Weights of a small transformer language model: vocabulary 8192, exclusive self-attention.
Each number is 500 + 50 x the weight over its row's rms, rounded and kept within 0 to 999. Layers, rows and columns count from 0. Numbers have three digits each. The size before them is the row's rms in percent of the matrix's.

# layer 3 attention key, 64x64, rms 0.318, rows 49-63, columns 0-63
112:494405560488465555489472415587512486498502515568453536489407596554446458523477441428524462538511535439584540546441484473447464458538563504558525477513506529453494439601499456472578484486612569
119:491408481607491510471436557510479415432592484590528543500530505445459448505580371495480526422556420452585494515531501537495479470505485526410542446459429410512500418481502463518481505506499493
086:475515560523622472477490610486561512505515531538602453542451519492398529486483423464533392534485494562457515446535454460491494474482573505591454401465483500454513557535515496476527583465550406
098:557505437632467586532490392464503408546563503496416485485549541518551573526547486449526450451492456505494410524475511426530479544526513579458496444504584573511375464538516486553496490517498514
112:455422518471415464510441495463410453587601481483588427455531531529480489527457543455504468362494543485595509529510478500540486538476423521466452574481518410467528501497440486415488513443458568
119:434556485457522478474557530614447540477551485436490447442579561492514443466531451558522512550534468522424556440447489561520515566449583513481506603516443453467490583450476467522520491399580423
115:464555542558461555476549553504518519497506528471507519447499458510518518441457479568483367394527565487500481498602599577633537521544526473532492573459562489548495438458508604499431507499456477
099:534497429528550537520423484557411531439533562518537592526498453483495605531522478532553509424454542542526414522502539452508489557457526420571476470429458522440466433504579553484436595589517541
103:550520475555560461589429620595462524527536451530496469496555454452523546597586512501439496395463496482542526501540536494524490494442464594465456462400491565478553489549549442548537555457483534
105:479523502532587524520475491547479603522498468529530519561509466609454537579543478407474476512471556554497507548440432566531491430518481586533508526483507489356491461473585591551507401560476505
113:449445531508434559549537543447479450571554496444521452478484456449456518501400547600451615570523524457519477492640462503482468550537532549536503427443479528505519553567440427494485565478464450
113:488595569552530535562530469460502477424512607491542466468423481468441497522453599507529434418488514555502486590503509577513526501444420493547572551517385459541537576487541477505409453525505463
105:546527462479514490516510455558563470418504518492513466517470563501446498535431543410411488406512509610435384537520584555471525467437456504397451436534576527523479457506448516504475453503416437
106:503539440415531428680526475504496534530485474527604498553461514486559444521485523488482511517454503529441470596427557349550497474502528499463495511457546497501510482449432537474493427415489491
103:498565543484436450512532573497511458527496473504382397527584442538531479536518494481521562422543487416495488496535491463567482464506559569506443540538438468593405501446496455531476467480648474